From a checkpoint of a small transformer trained on Wikipedia: normalized queries and keys, 6717 steps.
Each number is 50 + 12 x the weight over the matrix's rms, rounded and kept within 0 to 99. Layers, rows and columns count from 0.

# layer 9 MLP up, 1024x256, rms 0.322, rows 433-487, columns 0-127
45 68 49 37 45 65 53 73 53 60 52 58 37 50 44 62 53 58 42 37 55 59 61 61 60 48 58 23 52 50 46 32 69 42 57 42 55 32 50 55 57 37 42 38 30 68 56 59 60 33 64 56 50 62 52 82 72 41 26 68 58 43 38 66 69 62 40 51 46 52 69 46 53 54 57 54 69 52 42 52 43 49 52 61 45 52 29 46 35 45 71 46 44 49 60 30 45 53 67 31 33 40 31 29 28 44 68 60 59 34 57 39 56 43 49 60 52 29 60 62 38 54 61 59 35 28 46 37
45 44 45 46 63 56 58 46 36 59 34 63 54 65 47 69 63 70 50 65 45 48 48 61 57 39 50 48 64 44 52 35 46 37 43 49 67 40 68 48 48 35 40 39 47 47 45 55 50 45 68 37 36 54 52 66 65 69 60 47 67 46 73 42 31 46 63 44 36 59 46 33 83 58 37 54 58 53 49 54 53 46 35 48 48 36 60 61 69 48 58 30 48 42 46 54 53 47 33 37 52 61 49 49 58 37 42 65 35 24 51 57 39 78 44 53 62 39 49 52 31 28 40 53 57 35 38 55
42 52 59 60 67 59 55 69 52 45 30 41 40 67 21 59 54 36 40 58 83 55 57 53 50 51 66 68 51 48 49 47 69 48 23 51 37 32 49 38 66 46 43 62 46 65 33 65 47 40 67 39 63 39 38 52 66 59 35 43 41 58 44 36 41 33 66 48 53 51 54 47 42 06 64 47 38 24 45 26 41 47 58 43 44 72 39 53 45 54 39 50 59 44 35 49 70 45 51 45 61 57 33 35 24 41 49 64 48 58 60 50 60 41 48 42 57 45 37 28 71 48 65 46 59 26 56 49
51 55 45 47 55 50 49 35 51 28 45 33 54 45 48 45 64 45 39 40 45 67 39 59 50 42 55 63 51 48 46 34 28 31 54 44 40 64 61 52 45 59 50 61 40 43 55 57 55 44 43 48 61 49 32 62 49 49 55 42 67 54 56 52 44 40 46 55 58 30 51 63 48 50 58 53 60 62 37 47 47 52 53 78 40 58 52 48 36 63 40 48 48 51 48 62 48 48 60 21 40 46 47 48 34 41 56 35 71 61 54 52 35 48 34 58 45 64 56 39 60 61 43 43 51 53 48 58
67 38 44 53 40 46 38 66 37 44 40 73 39 60 43 74 34 67 55 42 36 67 75 46 42 60 74 18 35 44 50 49 48 35 52 56 49 33 61 57 51 42 61 35 40 43 53 40 57 67 44 38 36 58 67 53 60 66 54 56 50 51 59 43 42 46 34 63 51 66 58 28 33 52 64 45 35 59 24 62 56 54 42 42 18 36 32 72 48 54 66 43 52 51 36 42 66 53 51 51 61 54 54 31 61 48 50 55 44 54 54 44 43 51 63 49 33 39 57 37 33 72 64 53 47 55 55 29
61 66 54 57 56 43 45 43 52 66 33 43 50 60 51 61 65 72 26 34 50 55 47 49 57 50 60 36 54 31 48 64 44 67 54 63 48 53 50 65 53 53 62 54 53 47 51 49 58 52 70 41 60 50 59 57 64 46 62 69 41 42 59 56 50 49 44 46 44 39 57 37 55 20 40 65 46 30 44 59 34 30 46 56 52 58 48 35 67 50 51 54 43 61 40 67 59 36 45 49 37 54 17 58 36 36 44 40 67 52 65 51 56 53 35 38 37 35 52 58 43 56 40 44 61 51 51 53
64 28 52 50 48 01 32 48 49 38 68 49 49 52 56 22 50 49 61 59 53 50 39 20 38 58 47 63 57 40 52 58 57 45 63 65 37 45 40 44 60 69 42 42 42 47 55 41 48 29 63 65 54 49 38 48 60 44 55 47 61 57 38 53 35 59 55 55 39 47 61 31 56 53 44 47 62 49 55 68 52 54 63 55 57 52 34 47 47 32 24 62 47 39 56 58 53 98 61 58 62 57 35 49 54 49 52 32 36 25 51 38 52 65 37 76 56 55 62 47 52 52 61 51 39 44 58 61
58 59 70 62 70 53 62 65 54 34 67 58 67 51 41 33 53 50 66 22 42 46 59 46 43 45 45 35 61 65 56 47 50 63 50 53 59 53 64 64 29 66 48 61 55 33 39 43 56 55 58 61 50 36 27 46 50 30 57 49 58 51 36 52 57 32 38 55 48 42 36 32 50 30 49 72 50 44 53 43 47 41 48 43 40 36 55 72 59 59 76 52 47 65 34 45 59 18 32 58 41 44 62 59 73 49 52 53 65 57 52 33 60 55 49 29 50 37 51 55 47 16 52 49 54 61 49 41
56 26 69 53 60 29 41 38 72 44 42 23 56 49 46 60 54 47 51 39 50 62 47 57 50 51 36 45 48 43 58 41 57 29 52 50 60 63 56 71 61 34 55 33 42 67 71 61 60 64 55 42 55 41 72 45 66 42 37 34 35 35 52 71 54 53 71 50 55 48 38 43 39 48 61 46 47 49 32 59 47 45 60 46 28 65 42 63 42 50 51 52 55 73 09 47 49 50 65 43 41 57 58 63 31 50 38 50 39 46 71 57 60 61 15 34 58 57 49 36 58 40 74 70 50 34 46 66
26 50 55 35 69 31 57 47 70 59 38 27 77 57 46 62 50 40 36 45 47 38 69 47 55 44 62 50 65 53 41 40 51 35 43 36 52 28 64 64 54 68 53 40 68 51 76 40 54 43 36 56 52 60 69 41 42 28 51 53 48 75 28 20 56 41 46 41 33 64 42 47 55 44 35 36 82 46 46 37 50 46 62 54 48 42 57 58 20 47 60 38 60 20 31 43 59 63 55 50 17 59 79 53 69 36 39 49 68 26 52 47 53 42 34 45 45 48 39 44 36 37 33 50 57 52 40 51
33 58 44 73 40 30 61 16 42 50 43 57 46 51 58 61 77 37 57 58 55 67 47 79 39 50 68 60 66 72 47 46 53 46 37 52 55 38 63 49 41 53 55 56 62 67 41 65 55 34 54 53 40 45 19 48 66 31 57 54 46 49 45 50 65 41 51 34 54 70 51 47 36 62 44 32 46 39 41 34 59 65 67 53 27 38 57 38 55 44 50 56 48 54 55 45 45 46 50 43 71 47 54 49 54 30 65 38 65 41 50 46 26 56 45 48 32 51 58 60 59 46 58 34 33 73 38 60
49 59 63 46 63 50 42 49 69 28 69 55 24 42 28 63 64 76 46 39 33 53 52 48 40 51 51 53 33 41 56 43 64 50 45 54 55 45 65 50 51 50 60 47 39 50 39 48 49 64 63 60 60 25 52 33 37 59 44 68 64 39 41 42 51 53 34 63 67 44 39 57 30 50 56 40 53 50 45 32 56 43 70 36 48 65 46 63 51 57 53 67 35 52 26 46 46 58 63 71 47 68 45 64 51 55 57 49 57 54 60 38 45 60 37 58 36 47 61 53 46 63 57 64 38 57 44 47
53 61 49 38 39 63 47 59 54 47 53 55 54 62 78 41 48 58 72 52 50 54 44 47 63 39 58 67 53 53 36 46 47 60 46 57 35 68 53 44 57 54 39 56 56 45 65 53 50 22 75 50 59 55 52 26 45 67 41 54 43 50 72 51 46 38 43 49 34 42 52 38 52 48 55 47 68 56 34 46 25 47 42 68 51 67 44 56 59 59 47 39 26 54 50 50 64 49 51 56 33 68 51 52 38 49 55 36 66 56 44 50 41 64 30 44 54 44 43 45 65 52 39 65 44 66 65 47
63 49 52 02 62 43 67 33 38 79 72 61 58 52 59 29 36 52 55 38 71 43 55 67 33 28 39 42 41 40 48 26 44 70 31 52 56 37 66 69 65 61 45 48 44 49 47 51 37 52 37 74 27 38 51 55 60 51 62 26 38 38 30 35 31 39 58 31 56 39 50 59 58 46 45 52 73 38 24 72 65 40 87 60 42 68 55 41 68 18 62 64 71 66 25 32 97 56 35 63 63 33 56 56 52 60 67 69 82 49 31 02 49 42 66 38 54 46 60 46 45 45 28 23 35 23 50 78
72 54 64 57 64 72 54 50 59 59 45 56 47 45 59 56 56 42 63 41 33 53 32 52 33 25 38 36 56 63 55 48 59 38 48 68 56 25 60 36 60 45 64 37 30 58 33 51 51 48 69 48 67 35 69 46 49 43 56 74 55 65 49 44 51 63 63 56 51 51 72 52 29 46 49 57 43 62 72 55 63 50 48 65 24 56 47 51 44 39 22 58 29 80 50 38 64 64 47 44 38 52 44 49 50 26 42 50 38 75 54 42 36 40 40 54 43 23 34 35 63 40 38 57 30 63 63 63
45 32 44 48 81 67 80 57 36 79 47 72 58 37 58 37 48 44 38 68 67 33 39 56 52 56 62 68 62 36 52 65 64 44 54 51 49 53 60 60 61 45 49 54 30 34 69 52 60 58 44 49 63 32 63 74 59 68 46 73 51 48 53 58 60 31 72 57 55 24 76 56 54 71 53 70 32 30 42 74 34 54 37 77 46 36 40 38 62 44 67 53 46 34 64 45 62 59 51 55 47 39 31 30 44 35 53 42 43 55 48 67 63 57 37 48 54 45 39 59 59 55 25 62 50 56 64 44
52 37 46 59 53 49 75 49 59 43 32 54 39 38 38 39 57 55 66 57 28 66 61 44 46 33 62 61 66 37 48 44 38 69 65 44 64 42 42 61 77 24 50 50 51 65 54 33 16 62 70 50 57 49 64 44 80 43 52 57 75 51 42 43 60 25 48 48 54 54 35 48 45 69 37 44 40 50 53 45 51 57 70 39 38 57 39 53 41 50 69 42 55 49 70 71 54 58 31 67 57 49 63 45 64 39 71 54 48 58 47 57 40 58 41 45 27 50 28 47 44 39 48 35 49 27 57 44
60 35 71 47 84 60 74 33 45 53 54 55 47 64 44 22 52 54 51 32 53 26 55 73 27 04 37 30 45 46 58 30 86 81 28 63 38 48 48 56 28 58 39 30 34 36 56 33 54 73 54 71 40 53 32 56 58 37 48 55 62 47 51 21 51 49 45 57 52 38 43 46 57 47 42 34 69 26 45 86 43 31 60 46 53 65 42 52 40 43 45 68 58 81 62 60 61 29 80 79 67 55 41 64 51 53 59 53 46 35 46 38 28 36 51 51 47 39 71 41 41 46 51 05 58 49 54 76
47 50 37 50 62 40 33 50 51 34 75 50 51 38 27 45 37 71 55 65 60 34 63 60 35 63 29 42 56 48 60 55 55 50 48 46 55 40 60 37 55 58 56 35 43 40 39 52 52 37 47 22 27 42 58 61 54 30 46 48 50 72 53 70 42 43 44 61 41 50 84 30 45 27 63 43 59 66 63 64 52 49 57 44 67 51 64 24 38 52 38 44 50 62 41 63 37 68 36 65 55 71 34 78 44 43 71 63 55 33 59 45 59 49 43 59 56 47 40 66 35 31 67 30 38 53 65 47
56 36 52 68 58 36 71 38 65 47 58 41 61 36 61 52 61 59 50 55 64 54 52 45 47 32 38 59 44 43 62 49 37 66 31 44 30 64 60 53 45 51 38 48 63 41 44 51 37 41 45 45 52 36 77 61 50 30 48 56 27 52 52 54 34 21 53 50 58 53 49 68 47 69 60 53 43 55 40 62 34 56 36 53 62 31 56 40 56 49 76 52 60 53 88 58 40 35 59 49 31 31 70 50 41 59 39 71 27 47 51 38 33 22 45 62 28 74 26 53 38 46 51 28 40 68 31 46
52 43 65 28 48 36 49 53 58 58 49 32 54 60 62 47 45 25 43 60 42 30 53 41 46 52 59 54 59 56 48 37 54 44 52 44 56 52 41 36 43 55 58 51 51 48 56 53 47 47 53 91 21 52 39 44 40 46 83 50 35 50 52 48 66 50 42 84 34 28 66 45 33 51 56 26 44 48 56 44 73 54 67 30 28 50 66 36 53 35 43 47 56 59 62 36 47 35 49 61 55 47 55 70 44 63 52 64 58 56 56 47 46 62 47 54 42 33 77 36 48 53 52 63 54 50 65 55
67 74 57 46 44 79 60 46 34 38 58 41 31 33 48 34 55 60 55 55 58 67 46 56 59 27 47 32 54 67 45 54 63 30 65 39 53 42 60 59 52 71 45 33 40 52 45 54 34 57 61 54 71 57 63 50 43 71 36 44 72 29 45 44 76 47 57 52 55 44 52 65 40 64 75 43 51 50 61 44 34 74 35 61 40 55 52 47 37 53 61 66 57 67 43 31 51 58 54 49 40 62 37 58 42 62 25 58 60 46 43 35 19 65 46 51 54 23 48 52 45 40 37 78 50 37 60 39
38 43 52 46 57 50 35 58 57 58 57 51 53 44 54 32 76 57 64 43 68 54 67 32 50 38 53 61 63 53 50 32 50 60 33 47 43 71 51 34 56 32 65 41 41 52 23 42 32 43 50 53 55 59 72 50 36 49 73 51 60 55 62 50 48 53 43 40 47 57 51 38 36 54 57 55 43 63 34 76 44 49 53 47 53 33 40 68 53 47 51 52 48 49 12 38 53 45 39 48 41 49 49 60 59 46 47 54 79 57 50 34 48 59 54 41 45 55 63 49 54 38 56 46 31 39 48 53
24 41 56 70 64 27 41 50 53 61 53 63 53 62 62 56 43 44 54 78 50 70 46 67 49 45 52 34 38 58 49 49 55 48 57 48 46 60 57 62 40 44 48 43 50 60 59 59 47 48 43 44 47 78 61 63 62 52 62 48 47 45 39 64 39 38 41 36 39 55 46 38 54 60 53 56 61 47 26 43 39 58 43 16 57 70 44 32 51 50 57 65 50 53 49 58 57 55 56 33 45 70 67 53 43 62 57 57 45 45 43 44 45 69 52 61 62 53 51 71 47 39 39 33 59 47 59 48
22 73 36 58 35 31 28 50 41 54 29 59 59 48 50 47 65 55 47 59 53 56 43 61 62 45 81 53 57 46 57 48 59 41 44 37 65 45 44 56 63 38 47 29 68 62 35 67 58 48 37 61 42 54 65 56 38 73 45 58 45 51 40 26 15 39 43 59 42 38 49 24 36 33 61 54 48 57 39 58 56 56 36 61 45 40 37 75 38 33 39 45 47 41 68 46 28 70 56 30 52 61 37 63 51 47 41 28 48 52 39 50 68 41 42 51 64 38 37 43 52 47 49 51 48 52 62 61
43 46 47 41 58 39 35 58 69 42 54 60 58 43 66 47 50 43 59 42 47 71 53 55 40 48 42 40 42 26 42 47 42 64 48 43 69 39 47 34 47 49 62 71 52 50 34 58 54 32 47 56 38 63 57 56 67 46 58 65 32 68 36 60 59 50 37 63 53 40 65 51 45 43 59 53 44 54 32 53 78 42 39 49 43 74 50 50 25 42 71 53 47 49 72 70 37 51 49 50 64 43 56 40 41 39 41 27 25 42 61 21 51 46 50 49 38 53 33 46 31 63 55 55 57 30 47 53
59 30 41 56 55 51 26 09 38 38 34 49 56 46 33 41 62 55 57 47 59 61 55 67 47 49 67 39 52 53 60 56 35 52 53 47 56 49 55 54 55 50 35 35 55 70 60 42 39 47 39 39 56 41 66 35 44 65 45 51 62 42 50 50 42 58 61 51 41 57 49 63 47 68 73 38 24 53 42 27 65 60 38 49 39 73 61 49 69 65 54 64 59 35 45 50 35 69 60 53 62 49 60 51 75 46 44 58 36 59 27 33 65 42 44 53 40 58 34 52 27 49 62 52 49 39 46 49
65 49 34 60 58 43 53 54 54 69 39 38 46 41 71 45 56 43 75 37 21 50 55 46 43 70 54 50 57 45 67 50 56 52 54 26 21 60 55 35 49 38 60 18 35 47 68 69 45 40 51 52 39 56 37 54 68 49 58 44 34 57 52 27 42 50 63 48 51 51 52 34 44 67 55 32 56 58 56 75 45 57 51 74 49 66 60 61 32 36 46 43 42 52 37 49 54 46 62 47 27 46 61 35 37 48 47 50 31 45 64 51 56 46 46 61 36 30 56 56 73 50 51 38 44 44 67 69
50 56 81 40 47 74 40 67 55 38 69 52 71 32 49 51 24 49 64 56 65 38 35 50 47 54 35 39 74 59 45 50 54 39 34 23 52 67 54 29 64 52 39 57 73 57 47 53 38 36 49 56 51 54 54 38 40 67 66 35 38 60 58 83 53 25 56 58 34 45 61 54 48 56 31 59 68 50 35 30 43 37 45 45 43 57 63 56 46 68 61 56 37 33 46 35 39 35 22 42 27 59 51 64 67 33 37 65 59 35 15 62 58 46 41 58 14 47 34 52 59 52 65 40 32 67 31 50
59 62 39 65 33 50 52 52 53 37 71 50 49 58 45 54 60 63 54 70 44 48 66 48 46 52 36 43 35 41 43 56 35 47 42 40 66 42 41 59 70 55 58 49 48 51 59 36 35 56 67 37 51 48 58 34 36 47 39 54 55 43 47 63 44 63 47 57 66 61 62 42 62 44 48 50 50 50 60 45 53 62 51 50 55 60 60 46 63 65 53 42 45 53 60 51 49 59 45 26 46 49 47 54 30 79 51 65 57 24 69 39 45 75 35 73 49 40 63 53 53 59 47 44 40 40 76 50
34 40 44 48 57 46 55 51 56 48 64 52 59 60 44 42 48 50 57 47 95 60 52 49 50 28 43 34 19 24 52 69 47 41 59 46 49 52 54 30 59 66 53 49 47 67 69 45 59 60 69 34 80 49 61 57 49 37 31 32 57 40 44 54 53 40 46 29 49 14 61 41 62 51 56 51 62 65 52 45 42 50 56 50 56 31 35 73 48 36 41 46 56 38 43 44 50 58 38 38 60 54 60 38 66 59 45 54 63 50 58 57 40 66 27 55 47 52 59 41 60 41 38 39 39 42 47 53
58 46 45 51 73 52 29 36 46 67 68 36 51 51 36 68 60 23 34 52 49 25 44 56 35 52 57 60 51 36 74 52 50 36 42 69 37 58 54 69 69 71 45 54 40 39 48 46 60 74 63 46 59 77 48 56 37 47 63 56 61 30 57 58 41 41 43 86 55 49 44 45 52 65 49 75 44 15 61 38 49 35 54 65 39 66 38 50 47 56 49 35 47 63 65 49 29 63 49 53 32 35 67 47 42 61 45 35 60 54 46 60 23 49 58 53 65 62 56 17 44 49 51 62 30 60 47 58
62 45 69 44 46 63 44 49 38 38 32 19 71 76 43 49 43 46 42 73 62 39 57 56 55 52 44 34 58 36 50 65 81 29 44 47 24 60 53 39 69 47 48 51 28 53 47 49 42 60 35 52 32 30 64 57 65 33 34 64 51 52 43 40 33 45 44 51 62 30 46 45 57 36 51 63 47 49 47 48 41 56 61 44 21 42 42 56 51 51 64 41 72 43 50 48 40 60 25 42 61 43 39 44 48 58 67 47 31 43 48 47 54 43 64 61 52 37 38 51 46 66 42 67 57 29 58 48
40 68 20 43 33 47 47 71 60 44 66 61 46 37 49 60 48 59 78 63 45 66 60 54 47 78 45 60 52 60 33 67 44 34 62 44 74 58 36 55 52 57 44 68 55 52 34 50 46 46 58 40 62 45 61 36 51 46 48 60 43 62 47 50 57 59 55 41 53 56 45 60 43 54 69 55 30 57 78 56 31 52 29 49 48 48 43 46 45 63 53 43 41 37 48 56 42 75 34 47 55 43 44 46 50 36 53 52 43 55 72 31 60 66 46 41 60 67 61 49 33 40 47 57 25 47 34 40
32 50 61 34 35 57 36 69 52 38 49 46 53 24 54 44 53 53 58 51 57 42 41 46 60 63 59 57 53 26 43 57 63 43 78 61 63 35 45 54 65 50 61 38 53 66 49 49 25 22 94 62 38 52 60 47 41 45 50 62 40 54 64 46 73 67 46 48 45 68 38 36 46 59 42 48 59 69 37 49 50 66 29 43 43 54 36 31 52 55 52 51 48 48 36 36 54 71 49 52 58 29 54 39 45 34 58 27 62 52 55 42 64 47 43 55 61 56 67 45 43 49 59 32 57 56 65 34
53 55 53 45 45 64 50 38 48 40 58 74 19 64 59 49 45 61 41 68 59 33 58 51 46 47 68 59 29 75 59 51 35 31 46 54 69 49 54 43 48 34 47 51 49 32 51 36 43 51 43 38 43 34 40 45 43 52 61 66 56 50 48 47 30 25 50 49 35 49 44 52 57 43 33 49 34 72 70 69 40 51 45 47 43 44 53 49 66 39 67 79 34 63 61 37 40 32 54 33 52 39 65 72 60 58 39 59 65 42 51 42 56 61 36 69 55 56 20 55 52 62 53 58 74 53 37 54
56 44 40 75 46 59 54 62 45 66 60 51 45 36 59 48 35 43 59 40 62 30 45 35 53 53 51 66 37 51 62 68 56 31 48 61 63 60 44 48 39 41 49 47 45 55 32 33 36 47 31 23 53 62 51 54 42 61 38 28 39 40 61 51 28 52 52 63 68 62 44 52 35 58 48 32 57 36 44 49 40 63 44 47 13 67 45 64 49 54 47 57 62 47 44 41 29 46 43 47 49 36 40 44 54 43 38 36 30 49 61 46 45 22 46 52 57 57 59 40 55 53 69 59 39 59 60 72
47 52 68 42 60 44 41 48 50 54 40 52 53 69 35 52 53 55 73 57 54 51 54 40 49 31 56 64 49 31 16 35 53 61 39 45 55 58 39 46 49 21 65 60 75 53 34 63 39 51 31 61 41 43 62 45 57 61 37 62 34 36 53 51 48 54 27 62 62 40 37 50 53 51 48 44 56 51 51 42 68 68 52 70 56 49 49 51 68 43 54 39 55 52 40 38 43 50 32 46 68 53 32 43 49 32 53 72 54 51 55 59 37 63 71 56 31 33 36 58 33 55 72 51 40 50 53 66
38 68 56 39 39 55 60 56 62 50 60 37 65 35 56 46 42 56 59 60 49 35 36 69 47 47 46 53 30 32 33 69 41 47 40 58 45 46 59 53 58 49 50 58 43 43 26 58 34 53 67 35 52 40 54 42 39 42 55 60 59 52 45 53 42 62 46 63 52 68 42 37 51 45 52 37 48 57 40 37 60 46 43 65 58 50 57 56 39 89 38 64 56 31 43 39 62 74 33 43 39 22 45 48 72 41 49 46 56 74 46 52 44 37 36 64 50 55 69 40 30 33 37 59 36 44 39 58
47 57 44 57 47 43 67 56 55 45 64 59 38 35 43 43 34 48 70 67 46 31 66 50 39 29 54 57 51 42 60 50 80 44 53 61 59 61 72 51 53 55 51 39 50 38 44 31 33 41 46 51 40 52 47 21 48 84 61 65 41 33 44 34 52 47 47 53 53 52 52 41 44 51 46 66 47 47 46 52 38 62 47 34 59 31 45 74 62 46 63 51 61 74 39 63 45 48 42 26 47 41 58 33 49 45 54 53 54 53 65 45 37 53 53 68 50 66 50 40 54 45 31 66 60 35 44 44
65 59 61 37 41 37 26 50 65 50 48 50 25 51 46 59 43 52 39 60 26 56 54 47 50 38 77 41 66 58 66 40 42 63 54 50 57 40 71 46 41 68 74 56 48 53 28 44 61 54 44 45 56 39 50 64 44 30 24 64 19 45 43 45 44 36 31 40 49 56 61 71 75 36 70 57 55 52 68 53 61 44 36 56 46 49 65 46 42 43 43 59 43 55 45 52 59 41 48 35 51 43 60 38 43 53 65 36 72 65 71 55 52 61 29 62 68 42 48 56 51 78 33 72 67 55 23 32
46 48 60 58 71 50 38 35 53 45 45 33 62 21 60 47 75 47 50 60 61 68 51 57 36 37 51 38 51 44 63 40 49 53 57 54 53 68 60 48 42 52 70 29 75 49 53 63 70 58 33 45 51 38 73 45 70 43 40 36 39 48 55 52 47 54 29 36 65 46 55 73 48 52 61 49 55 49 55 58 72 58 43 38 49 56 50 61 57 43 33 42 74 57 41 40 40 38 44 45 60 50 56 35 38 38 44 55 35 60 49 32 53 42 44 51 53 57 66 37 31 54 67 48 42 63 43 51
69 67 55 38 39 32 59 42 45 48 51 63 47 48 41 67 53 55 60 34 38 56 64 43 49 63 82 53 52 52 47 28 50 42 48 51 64 48 44 40 57 51 47 50 60 53 43 35 40 50 30 74 24 34 32 59 42 49 70 47 43 47 40 58 59 44 61 39 60 60 31 46 53 58 49 42 57 56 54 48 49 54 56 73 37 70 51 47 61 29 58 44 41 61 49 45 65 65 52 46 50 57 45 57 44 46 37 56 54 44 35 37 49 59 76 56 43 53 74 60 73 55 46 35 36 61 59 70
62 35 30 45 57 38 54 55 56 63 64 56 65 46 27 42 69 57 31 41 53 49 73 54 24 44 44 53 35 51 51 73 54 42 53 64 69 61 52 39 46 59 39 77 45 55 52 49 54 23 45 41 48 48 47 61 39 38 54 39 52 49 47 44 51 70 46 48 54 47 57 50 56 53 40 64 66 35 58 61 53 49 42 62 44 57 71 50 57 52 44 56 52 48 55 51 41 53 53 33 51 62 28 53 28 30 46 50 49 36 42 55 46 57 35 51 38 48 51 41 59 68 54 70 48 63 54 49
46 52 34 43 44 61 44 68 84 50 77 49 39 53 28 51 67 22 41 50 45 58 58 59 47 66 66 46 55 40 40 54 32 39 59 47 50 42 45 48 47 53 55 47 40 68 50 43 43 23 47 37 43 53 46 33 42 38 34 72 48 51 57 32 59 45 57 41 60 50 46 49 33 41 47 58 56 53 34 37 67 54 30 48 61 50 60 60 46 49 53 53 50 27 22 50 57 50 57 35 26 47 32 76 53 57 56 44 49 57 46 43 62 63 53 45 42 64 48 54 53 79 55 59 75 45 51 53
40 64 49 57 55 35 53 74 67 44 68 58 77 45 33 27 56 46 54 50 54 39 78 65 30 41 73 51 49 67 31 36 65 62 37 62 52 47 35 48 55 52 36 58 39 22 25 68 63 72 30 81 34 59 56 39 61 38 66 46 48 54 34 63 80 54 36 28 57 65 24 50 51 55 34 28 53 36 76 76 44 27 54 51 33 25 43 47 42 40 38 58 56 39 31 58 50 45 57 45 54 56 63 60 42 58 55 47 50 53 38 64 39 56 44 26 62 55 60 47 52 43 21 43 37 60 44 74
41 49 71 35 49 30 47 48 51 37 58 61 28 51 43 57 65 41 52 54 63 59 55 46 63 26 34 53 74 61 64 49 43 48 68 66 70 52 70 48 45 61 50 57 68 50 60 55 33 59 58 37 58 42 43 47 73 36 43 84 66 56 45 34 26 42 68 43 55 58 53 41 47 44 66 62 17 55 52 65 46 46 47 38 48 44 38 72 46 46 62 55 57 51 26 44 57 42 49 39 60 40 57 42 37 59 51 57 65 53 48 60 52 36 37 41 42 58 32 57 46 53 53 64 69 54 64 56
60 40 52 46 45 60 37 55 50 73 63 46 50 61 44 69 78 50 39 37 47 69 51 50 54 53 73 22 53 41 34 56 56 49 36 68 56 59 51 38 58 44 40 57 65 51 65 68 50 42 63 44 45 42 47 48 51 38 57 46 57 54 40 51 57 50 32 51 47 55 52 45 56 52 49 69 37 27 36 47 39 44 46 67 25 38 56 57 51 56 68 59 50 52 62 72 53 61 43 50 33 45 64 51 56 41 52 39 18 33 42 52 26 54 38 57 43 56 53 67 52 43 43 62 59 47 44 26
42 51 52 49 39 46 60 35 57 55 51 58 50 57 61 45 53 61 49 46 53 52 64 53 50 47 40 46 58 30 75 56 42 71 64 35 54 42 56 35 47 42 37 46 19 56 39 56 57 58 41 58 57 54 45 60 53 74 78 42 66 37 47 51 48 45 52 41 40 41 38 40 53 48 49 47 68 57 60 49 33 51 51 38 63 57 74 44 36 37 53 50 29 49 38 68 44 32 49 64 67 50 39 51 46 53 37 48 65 60 63 41 45 69 37 52 62 57 41 46 40 46 36 52 48 50 32 64
60 59 44 29 45 65 55 54 72 42 43 58 40 67 53 33 52 48 55 44 54 57 65 43 29 45 59 39 33 50 38 65 49 54 62 60 36 50 34 59 35 62 67 60 50 58 51 62 52 50 42 39 40 50 39 79 65 63 56 51 58 59 50 44 47 41 48 44 53 46 47 42 40 42 73 62 50 50 31 37 36 55 76 62 61 34 46 90 52 41 43 41 35 48 67 42 47 63 55 61 56 69 50 58 49 64 54 50 47 45 59 17 37 64 39 58 67 55 67 52 48 54 49 52 68 46 48 56
58 62 50 34 35 53 36 37 53 40 43 49 67 37 53 57 28 48 42 62 42 56 47 52 40 53 54 61 47 79 43 47 77 47 41 46 40 49 63 47 73 53 54 70 47 79 52 55 74 41 42 52 58 22 78 55 65 43 51 44 39 44 64 71 51 62 45 34 55 25 65 42 76 62 48 56 43 41 54 52 25 45 73 67 57 37 45 67 35 66 66 57 33 42 67 26 49 46 45 57 62 57 42 41 57 62 49 44 41 50 46 55 61 66 31 62 49 71 32 45 47 34 38 33 70 57 39 33
64 63 43 33 52 47 49 59 69 35 46 60 54 44 51 44 42 62 58 56 53 32 40 53 61 48 51 52 51 45 31 35 61 38 29 54 47 44 66 43 51 41 57 46 43 62 62 51 57 71 70 40 60 45 27 60 47 36 43 38 52 43 43 72 51 53 65 56 63 61 54 35 28 42 69 81 26 46 28 50 51 55 58 44 47 45 46 52 48 60 37 59 57 51 43 16 29 56 32 72 54 51 49 62 53 43 30 36 50 24 49 45 48 39 42 58 64 44 66 42 42 61 46 65 64 52 50 60
47 52 48 44 64 71 51 56 51 50 71 48 46 53 60 49 76 42 53 48 47 23 33 67 54 75 45 49 56 41 52 47 32 53 36 46 35 38 52 52 51 62 56 50 56 55 46 64 69 38 51 54 58 45 43 29 71 39 58 33 47 49 36 54 46 43 56 63 49 46 52 32 52 46 51 57 51 32 70 53 47 65 38 45 53 34 42 39 29 54 46 58 68 51 43 84 57 51 41 46 56 49 46 53 66 58 51 34 57 39 45 38 57 38 57 57 35 55 38 38 63 54 62 37 57 56 75 44
49 57 28 44 53 39 44 48 44 31 48 77 46 51 46 60 27 45 44 44 59 53 40 64 42 45 65 51 56 51 52 55 35 54 41 38 38 65 25 50 49 57 43 50 53 47 71 46 50 35 51 35 44 38 37 39 47 62 61 22 56 42 41 28 24 55 50 58 47 53 35 34 67 59 42 59 70 57 46 49 49 43 50 62 78 37 52 47 53 61 35 62 72 46 63 47 55 52 61 69 67 52 41 17 63 36 67 55 59 64 60 60 49 36 48 34 46 46 42 44 54 65 38 54 57 59 73 59
30 47 49 46 52 35 54 50 42 66 60 38 54 52 39 59 43 72 38 55 37 17 40 47 56 46 53 51 53 26 38 70 66 59 43 44 67 63 54 69 66 47 28 62 44 50 59 31 37 99 52 67 61 59 71 61 48 27 45 48 78 58 39 66 51 58 32 49 53 28 48 51 40 57 51 67 68 60 47 45 39 35 46 45 38 35 41 54 57 67 44 43 39 32 30 41 80 31 63 48 74 60 62 53 55 58 59 49 47 50 55 44 57 69 46 60 57 35 44 24 69 55 52 64 47 52 69 46